Weights of a small transformer language model: 13 layers, 64.8M parameters.
Each number is 128 + 32 x the weight over its row's rms, rounded and kept within 0 to 255. Layers, rows and columns count from 0. The size above them is the row's rms in percent of the matrix's.

# layer 7 MLP down (transposed), 2560x640, rms 0.0978, rows 1508-1545, columns 520-559
size [110  94 105 108  98 109 103 104 100  94 107  97  95 107  95  99  87 106 101  96 104  89  98  85 100 105  93  91 101 103  98  96  92 105  98  93  97  97]
[[121  90 152 112  99 124  62 147 111 124  80 103 164 123  96 133 131 115 129 123 106  76 120 118  93  61  77 151 102 113  81 176 147 131 122 194 148 111  90 135]
 [168 109 125 123 175 102 112 134 139 131  87 194 189 112 154 131 147  92 122 105  99 105 128 165 144 175 146 162 167 116 105 105 203 109 148 114 115 134 154 151]
 [ 99 114  81 129  99 144 171 149 103  94 138 141 132 149 157 150 143 155 101 120 151 197 169 105  90 151 123 128  99 142  77 120  93 124 134 143  68 160 120 145]
 [129 140  91 134 128 160 109 175 150 122 187 135 121 165 139 163 216  80 143 147 177  88 115 188 136 148 146 113 139  73 197 149 155 145 129 130 136 119 133  71]
 [ 79 110 145 134 132 126  93 130  96 146 150 128  79 134 183 172 161 118 118 118 144 160 112 134 132 121 136 143  25  88 102 106 139  60 117 164 149 119 144 122]
 [ 76 133 167  97  88 156 127 181 128 135 204 184 143 127 124 130 141  91 172 110 118 120 211  94 144 157 113 169  84 150 158 159 113 105 170 157  38 129 158 150]
 [ 65 113 137 147 153 176  80 125  92 137 135 158 170 135 114  76  90  99 111  94 157 142 107 123 167 129  86  88 117 132  77 112  89 119 186 114  90  96  83 133]
 [192  98 176 163 118 123 150  61 133 131 108 113 142  82  80 103 144 139  78 122 124 144 124 156 152 140 129  85 108 118 180 195 105  99 147 108 193  81 128  97]
 [116 104 103  51 115 154 122 143 122 112 108  88 169 133 185 153 150 125  89 170 100 148  89 170 139  92 117  62  93 188  88 127  97 147  97  82  60 118 158 138]
 [136  97 121 152 150 140 104 126 148 102 122 117 109 148 116  96  95 119 105  95  83 170 112 155 106 110 117 102 132 198 152  82 204 123 170 154 153 210 122 120]
 [111  61 161 120 143 162 131 137  97 123  99 118 134 133 162 117 114  84 124  81  76 103 190 127 109 134 155 102  79 164  97 110 148 117 117 173 164 119 102  77]
 [142 151 142  87 194  97 173 177 140  74 149 129 141 128  88 125  95 181  56 145 100 144 136 162 115 167 170 130 123 125  74 144 130  98 138 110 200 124  91 139]
 [157 156 125 109 223 155 158 115 143 120 153  57 121 128 135 188 127  92  96 151  84 143  85 118 150 180 109 109 116 102 159 141 122 162  92 133 134 128 136  92]
 [ 86 171  80 163 111  78 125 125 110  95 116 142 153 120  99 156 162 100  99 182 110 128 117 133  77 102 135 121 152  97 159 134 137 122 138 106  83 143  70 147]
 [102 102 142 106 114 103  99 134 155 153 124 141  98 111 150 137 132 152  39 133 166 161 117 140 117 104 111 123 128 184 109  70 129 121  96 118 128 176 146 154]
 [135 112 180 112 102 187 139 145 152 130 143 157 133 120  92 137 106 127 127 120 116 195 111 138 144 132 101 134  82 155  94 140 103 174 109 124 109 150  99 145]
 [111 103 142 161 117 129 119 119 111 150 139 115 105  97  89 165 141 132 100 181 105 121 104 132 122 154 117 110 102 112  79 162 123 122  94 111 129 147 123 105]
 [ 86  77 122 114 132 198 104 148 174 109 157  49 117  98 153 164  89 127 202  69 127 100 148 100 178 152 132 168 113 114 164 136 147 187 126  92  97 143 173 122]
 [129 131 126  68  38  85  98 105 130 134 177 147 142 110 162 149 139  93 136 106  92 128 184 134 119 130 158 104 127 176 144 140 112  67  92 146 127 143 135 116]
 [ 80 136 149 152 110 224 143 116 134 190 167 127 100  62 148 147 163 154  82 110 143  87 119  92 130  59 104 118 132 142 117 197 146  99 172 116 177 140 158 130]
 [180 114 178 121 130 143  89 180 118 178 100 165 133 140  85 131 119 129  98 156 217 113 111 110 114  82 122  86 146 159  90 155 132 140 136 132 142 223  60  80]
 [119  75 103 171 167 111  76 124 117 140 149 137 107 136 142 140  67 133 103 152  35 124 119 121 151 128 104 187 110 186  76 135 148  86 154 137 154 132 168 150]
 [127 135 151 139  86 146 149 147 147 189 158 118 118  64 145 117 142 146 150 136  36  88 140 105  98 187  98 162 163 132  92 137 115 231 119  65 135 121  75  82]
 [ 95 135 146  59 101 109 122 145  86 134 100 124 116 150 193  94  91 122 161 122  81  94 120 131 151 187 100 121 112  98 128 105 167 113 157 158 197 109  91  93]
 [117 120  44 113 147  97 154  66 133 111 171 131  80  74 129  90 125 162 140 154 125 151 169 142 100  97 115  68  90 138 108 101 197 121 181 123 137 113  97 150]
 [143 145 142 117 139 123 106 164 213 122 144 171 103  66 141 127 159 142 164 125 205  99 138 164  73  98 131  85 168  94 148  85 135 150 175  75 181 165 178  90]
 [146 128 128 120 223 118  87 150 117 123 163 103 169 106 143  76  68 140 112 126 154 155 192  87 165 179 147 138 116 149 127 163 119 117  93 119 119  64 127 127]
 [153 124 137 180 131 144 117 173 143 146 116 110 161 100 163  87 179  77  94 159 118 147 130 144 123 126 136 107 119 150  92 121  67 104  93 130  80 103 124 166]
 [139 115 103  79 184 139 103 104  34 195 116  70 136 132 153 139 112 168 114 103 198 163 100 108 117  97 162 148 114 174 122 128 128  99  52 118 166  91 143  85]
 [149  64 128  56 206  54 103 125 109 122  87 148 134 101 135 132 101 174 115 148 118 135 116 169 145 119  82  88 118  90 112 135 151 114 151 149 100  98  98 134]
 [132  92 113 123 119 192 187 160  92 100  73 122 125 174 106 119 139 153 101 132  79 148 160 168 151  96 163 152 143 146 100 104  93 168 131 143 143 128 133 104]
 [101 134 126  97  83 123  75 152 126 138 104 129 100 123 141 139 171 113 112  37  33 146  80 161 166  71 139 118 141 134 182 116 165 140 143 111  91 124 170 166]
 [ 87 158 163  86 116 136 109 107 141 127 113 152  81 126 134 100 144  54 122 156 102  99 118 123 131 122 146 154 170 141 134 143 101  92  89 134 174 104 157 150]
 [108 185 159 140 169 142 116 103  87  68  66 113 132  92 118 206 193 108  85  88  81 147 152 137 152 203 160 160 118 149 152 124 143 158  84 155 135  76 173  85]
 [114 134 158 126 152 111 143  36 130 151 128 139  62 179 161 117 140 198 132 118  64 136 107  95 127 156  97 152 104  91 194  77 104 144 156 137 113  82 105 112]
 [ 33 153 139 119 151 147 118 121 101 114 165  82  96 139 158 152 161 125 102 124 175 136  93 220 160 186 158 172 167 123  61  63 108 125 165 132  94  99 147 140]
 [125 108 170 113 131 111 121  99  99 128  83  86  88 124 143  86 116 106 139 149  94 143 146  66 112 108  95 160  93 189  83 121 117 188 123 102 109 196 103 123]
 [159 132 193 123 129 115  90 139 114 144 105 156 131 151 117 135 147 125 116  83 142 107  63 157 141  91  98 138 106 122 114 111 169 161 117 191  81 138  84 122]]
# layer 7 MLP up, 2560x640, rms 0.101, rows 1509-1546, columns 520-559
size [ 98 105 106 100 111  96 104  97  95 107 104  79 104  96  99  95 106  96  95 106  93 101  89 104 104  87  93  97 104 100  99  93 100 101  98  99  99 105]
[[142  94 185  98 180  97 117 161 100 129 138  84 136  79 136 162 133 170  48 163 119  82 129 119 127 106  70  87 184 125 127 166 157 100 140 158 146 138  75  80]
 [132 140  98 148 141 127 141 119  54 113 114  94 142 104 107 130 118 125 100 130 110 106 133 154 123 128 182 163 154 133 107  89 138 121  69 103 145 133 148 129]
 [106 141  85 147 138 134 168 166 149 159 117 117 112 138 121 167 189  69 103 134 115 116 114 160 163 174 135  93 143  86 130 165 110 176 144 180 121 168 159 108]
 [108 102  61  89 138 174 116 167 126 136 148 130 116 153 124 139 166 127  81 186 159 114 165 122 120  89 145 137 141 141 162  78  95 118 145  23 138 154  90 159]
 [156 100 140 144 114 122 116 177  55 166 167 159 127 107 146  66 175 115 168 180 131 110 131 100 131 168  89  68 128 108 134 119 102 171  98 171  95 154 125 117]
 [124 127 114 159 136 123 162 166 112 141 153 133 174 160 158 123 127 123 110 104 142 149 185 114 142 181 148 173 152 141 128 134  98 136 155  88 100 141  89 146]
 [113 139 122 148  73  87 129 140 128 124 116 111 115 159 118 104 171  81  32 106 132  92 102 133 142 101  84 122 148  86 156 184 170  77 125 155 186 106 143 124]
 [116 181 115 126 175 103 148 129 171 139 117 160 131 114 170 121 138 136 131 135 163 143 129 206 117 128  66 133 128 130 148 103 117  99 145 131 110 133  80 148]
 [137 122 110 133 151 151 179  79 100 111 145 166 111  61 131  81 136  66 124 166 147  80  86 133 166 153 180 149 141  95 145 148 124 179 143 105  84 125 133 163]
 [121  99 152 137 113 102 136 142 105 195 105 173 154  79 127  95 111  77  95 105 160  58 136 166 140 180 152 147 151  75 140 105 172 125 151 172 187 143 132  91]
 [ 74 157 132  54 127 146 176  55  73 103 111 104 179 141 128 133  68 118  63  96 117 106 163 104 119 135 140 101 114 165  86 127 114  89  98 132  84 141 119 110]
 [160  64 124 116 108  99 129 111 129 154  66 139 173 152 111 104 120 148 113 160 113  88 112 154  99 147 150 156  87 158 147  88  97  77 117  84  69 159 102 201]
 [ 51  92  97 129 124 127 124 106  74 125  87 124 152  86 157 120 148  60  60 107 146 109 156 103 177 159 127 110 150 121 121  97 123 167 107 135 159 119 129  70]
 [ 98 102 105 154 127  79  93 129 138 139  78  80 167 117 102  63  50 134 160 160 156 133 161 111 107 116  85 107 156 155 164 145  92 137 112 151  50 137  94 129]
 [129  99 133 124 134 141  55  95  88 184 146  87 131 126 168  98 123 176 136 145 145 132 185 101 134 124  91 127 157  98 175  96 144 199 112  65 127 135 169 151]
 [ 98 157 115 160 112 152 100 155 125 108 107 156  94  70 104 166 153 189  84 115 183 109 117 130  90 166 151 106 192 140 144  94 121 145 174  93 174 167 124  71]
 [103 110  78 155 125 133 129 152 145 177 141 163 101 111 176 129 130 123 124 157 137 137 163  82 118 120 111 131 117 141 160 119  99 105 124 192 120 144 154 154]
 [167  90  95 101 148 144 135 125  50  89  81 119  95 116 105  93 110 148  86 126 126 147 127 103 197 163  64 109 160 108 130 140 165  89 130 162  91 135 123  62]
 [170 164 104  71 149  88 136 225 144  91 129 121 141 179 113 119 113 170 117 185 150 118 128 133 108 193 171 102  76  99 103 146 127 147 130 128 111  78 136 184]
 [151 142 102 175 185 100 124 131 123 160 120 130 137 139 148 156 107 121 123 202  83 163 170 147 205 123 132  91 109 157  89 106 122 137 116 101 136 140 155 145]
 [150 151  81 130  83 111  95 132 152 108 128 146 141 120 161 133 160 156  52 138 138 116 134  96 113 126  81  90 129  93 179 137 114 195 120 167 155 124 118  83]
 [127 133 155  77 141 130 191 137 119 191 149 105 149 141  85 111  71 130 182 136  35 195  81 169 104 135  88 130 133 130 151 166  92 195 119  90  85 145 139 129]
 [138 167 126 141 162 129 166 136 183 221 130 140 151 131 126 159 133 122 157  83 150 123 125 126 117  85 140 151 156 146 125 142 136 133 141 158 136  71 107 102]
 [112 122 118 129 149  97  80 110 112 114 165  97  39 191 180 149 128  97 131 110 108 171 161  89 122 157  64 151 117  50 136  57 100 111 141 119 136 198 110 151]
 [149  95 140 125 156  87 111 187 173 128  83 125 116 117 131 134 111 190 215 124 172 138 122 111 109 173 165 116 129 130 155 130 109 128 140 105 167 131 170 130]
 [114  81 132 109  88 124 116  94 106 129 134 105 105 127 140 192 163 120 120 161 133 122 114 167 144 144 133 141 110 167  79  98  90 127 118 146 139 138 141 179]
 [156 193  52 121 129 157 112 123 147 137  78 122 146 109  48 169 144 195 195  77 148 162 122 162 105  85  75 199 112 133 152 197 149 108 187 172 159 127 154 104]
 [129 147  83 155  77 143 140  80 147  95  71 160 124 155 125 105 170 131  95  76 146 197 150 147 129 116 130  93 111 111 166 211 174 112  98 107 113 175 167 160]
 [125  95 164 140 182  95 137 135 136  81  59 158 131 116 100  24 101  92 141 193 108  82 181 139 154 109 150 105 218 144 109  65  86  88 173  75 104 103  99  98]
 [165  74  95  59 107  79 100 171 152  89 190  99 135 172 104 172 160  62 169 128  90  94 137  86 151 121  97 126 125 128 126 124 121 153 115 149 139 148 153  86]
 [146 129 113 126 169 133 164 161 148 132  89 102 125 132  99 145 178 128 127 110 124 140  89 162 162 140 131  54  60 130 113  80 101 173 154 149 108  84  95 162]
 [163 147 113 186 122 140 212 135 164 188 155 127 188  85 130 120 126 178 131 173 184 165 122 152 162 103  90 100 124 125 116 148  96 177 106 137 169 141  41 109]
 [168 179 118 100 136 134 134  88 146  69  88 156 167 144 129 130 129 104  89  82 119 155 135  90 162  92 150 117 115 119 142  98  90 119 111 141 147 113 152 128]
 [128 104  80  94  69 173 156 176 139 165 167 143 142 143 142 136 170 128  94 166 144  93  75 142 169 134 125  49 194  60 150 107 108 165 129 146 141 115 113 132]
 [174 145 116 156 170 141 129  81  69 106 122 114 139 139 114 108 152 124 137 134  84 144 166 104 132  86  83 111 122 149 142 109 105 179 124 130  75 147  54 150]
 [135 129 123  80 150 107 103  87 128 142  95  60 117  98 128 166 150 123  96 164 101 159 120 180  70 100 151  94 114 159  84 106  98 131  75 148 132  96  89 142]
 [123  68 123 119 154  95 112  80 158 107 165 101 169 128 139 141 109 103 104 137 169 126 108 142 148 160 214 126 182 149 166 118  74 166  99  98 168 140 135 158]
 [115 160 153 154 131 134  99 107 116 136 178  53 107 126 136 166 120 109 156 127 130 163  93 122 158 139 155 145 143 115  73 136 152  90 122 147  71  86 120 143]]